python train.py --head_dim=64 --init_std_up=0.0188 --lr_head=0.0112 --max_grad_norm=1.0 --decay_fraction=0.747 --max_seq_len=512
Each number is 500 + 25 x the weight over its row's rms, rounded and kept within 0 to 999. Layers, rows and columns count from 0. Numbers have three digits each. The size before them is the row's rms in percent of the matrix's.

# q: layer 7 attention query, 192x192, rms 0.0631, rows 99-112, columns 96-191
# k: layer 7 attention key, 192x192, rms 0.0547, rows 99-112, columns 96-191
q99 104:528541514522507494512502481519499456519525507514449479515534511514499497483475492470507477492486504491501520508494493496561486534535496540522548493503517474545459476480494437493495462493529509426477510518512505464483515489499482488479455501509495517461477516504509526489537487472497519466
k99 102:500526504466518527544492503422500503502474497530520480495494455483510524532453535507514534507508560512508513500489479497485518489546549512526471496460496488531459477497446542503481486506526519485518474531505520534418493521443507483489501505467529502504465542518481478494507477473506517479
q100 100:502520596485462500461466486537499503488495504523470455504519515457521537482497507500519464529529513486481530508499492499492485521510503529543551502443486494503542536468522490504506488477471490527474471494483511491457520496447494515502476495474450500534493508482506497508519484487504512519
k100 093:509491526511498511475487488531530514491464476514505501511506490460503527537545511513517538509516491504499515488470500491514497485481472534486539511477513507495493499515492518510490468477500504495482517503518531487476537471489524510485509523497456515492490488488521501506496501484499520490
q101 115:478460477489503466504495534465504506518499470468522536492481528527485481563495551547532540517498508510528535486531485463493530470496523467475469465462485489476504455520504502504466490484488487506530481492534467547515507542445569511500549510482489536476501529480507486469443494512528484486
k101 101:503473492514463452488493511497454485525554490499509520515477535536503493486481528504488528494506492468497522520538506485526510467469492547504503469517494480487544511523509485512478506490472499498476505512511474512545489510523506505549507477510500530502527463517513500493485503526499490513
q102 133:487476551529502514523518539472525489510510523464517559472496513523489487553495521510504551471494521513508506462499490514523499499496501454486433458477486537529463466519485507471459491505520511500520478518526511484514527517496542484495527485508539509434478534527535507462448487507538530482
k102 108:452487497516508488538500541474490514526544514485520505505466476555488498499473540502492516495470503489512494528514466506497496505478521481507480491486494505534480510530503489496461531513520499510524499503486512527532490529526487516493521466505509512481492500522502517457476518521518511499
q103 110:480471513559477471490517474505528505467497513518510473505448486509469520494482509498509473501500529453512484543496484512500512497469469452525518508556501527529492550481532508490495527544491509535490505522481519505533512497485488496517550487457458534521563517480463478490450529468500507522
k103 112:492501500570500480467536479500490477503519498475444544492545505471509549468505483484498472498486525447518517548496535474492516498514523480514512466553513512518518522475502467482499537485499553530451491469492479522554503499516491487530511441465501471484543486473505513486491502483456480556
q104 125:513544501489492479456500539490497480461512510509482539518560475543542495537516479471504559489518486549509498480479516507518496482530506521486501493478507480465491490494494482498533467465478487482477500518509487518548466504530487491508486499537523470456449501520529520518528503501458486502
k104 116:496518518473509504432466533517472528479477498506523477514537484523520475535448484501527524522533512554525494478486497531480500497526522504492469536463502510474479500492516514479519477507463481489512523502511502497491486524490515538458479532522496499509466499501498495522527489506494516480
q105 096:486483492523514500516541515542502495469488508480533514508533534527489477495515497508557493511486491465500512467514491506479497461485477540502538517464516515471481476489493557510468522500524494529472529473462503493454525511508508539476488473507507519513497522470512495471480495530521471496
k105 095:445521525508502512562487511522491455485536515510482546506528577521508504463514524490469483467496504467507471495492516459501516492455490502514519480480503506466530490530456449500477496449512504491499537482489529510562476511549487493454531484510533491539542498505488535472487503518485488487
q106 107:493558539474507499444514522502488484503521476520475544511521525494522523523484509491457498541510513525522499508479497480497491516493525529527514484519503498518464517463479457492509531482504514467449491526514486485534492461490498452484518496499530468514458477454539518527485495464471481513
k106 105:519514540503512529492448528532485513492443506514518496503510511470558476574531464526531499552502486557508508484474491521475516469484496536513495502513490518511497526491507538490517514499490484475500478470511501455478517472478494493504511496484512531500468487475517493540470488480489532481
q107 109:493506517522469506509470450493502557495518522472510530536496469514489476532492497507502462491486523521500464493513526546488461469497496494502456508535493529484510525543476506520476469487477482556498526466439501523512464483537458520486508556494523492495471452492536473509474486500473536537
k107 114:448490457480536497491512515475460527514500536472517509491524484468515499500531477520536485470488442532467453488524521494514524508520494499506510519475525527493462535490468503498491471530508505486483511470476510509515530518513468530505455504523498476496500440512498515545460497487472520504
q108 119:546530497444477497476468528483479484488481491460497539537527488457536471527532487510497561482494527517535547511469519538519518516502510545476508481454523542471496510539532489489512463479490469475531480496498447483483500518457508497501504506525503461491475561526481523532517517482483508438
k108 130:520521507449468478494437508541471515516512463508524489537510495543514494506472519495519528464512511527518520504495513513538452535515520476498491471476468506446491472499521524512520481500470482516513536502468443507485486539449512504473505514502470486492457522490472527541529441498481497484
q109 106:474496477496562485499521513488478427524511509558479558480514497476498543474496519501513556495459503487504503525520511475537486497523502504504482496520497460524445468475464465490510494476520534480509492493509497510535502483553463478485517482525512502462540482477543517483498520520552493502
k109 103:517489505504535509495484514497484493473477526545499514482524451442542498491480512499515498511482496527503536504502513525488494444519497506484450503567488488517506495535455516498514521513503499498562483473524537496438515520548537468505502469504572492483509490492495490496522521548525513504
q110 110:485478472506499471475522518487506526481486486505570503521475513521483516509486509485542529495516531490510533476503479525494496458431478465505542512492508529476494479480502546506483519521520530525495531475487528521502499500524513536486534475497488520496523500483503470454414504506532485514
k110 113:471504508554481476452519500516470496507551494520451529519518567538520530468499499501473455531509504473536488508526516496492490470452504495502518470504512514517500489519529438490494511441485502525468527465491479484579480523537466523506519436538548495486553483480493534481478496525481466500
q111 105:509500539498460514507497537500509494506500515519426535459517496481520496518495485467461540497509499524508511552477509489501488531502536457507469481530477498530503483524501443470534487502507503466508475551536501478540469482508495461537517524552533468478495502526520513522513507465458520499
k111 102:495505500490511535463452510496512544483490506491532469461483406469489469511458460509504517526479519544497534509454475498491471499538567499508482542518475520530492528478527537506502518512511525504514474502502496480463478508483518496524486534487492496494471511500491485506508506498474542492
q112 103:488488468481503549527496513475486497483501529521442486493510469516487471487476481473483525449539491536516513508491493483482538490503494461495537493490473474533545496513507468503478491501486522456490474561494546513519496536521498500520500527518524501477529487538487490498523480502498539488
k112 104:506514464485482522459478453489504521472492511493498499503504415494513472483462472472475496526514523535507522522476496544486482517521508494498489527494493513541517503476548505507515523497491510498505448500507520512408469473496545546517493534486525490465474529500511482496517535525510510463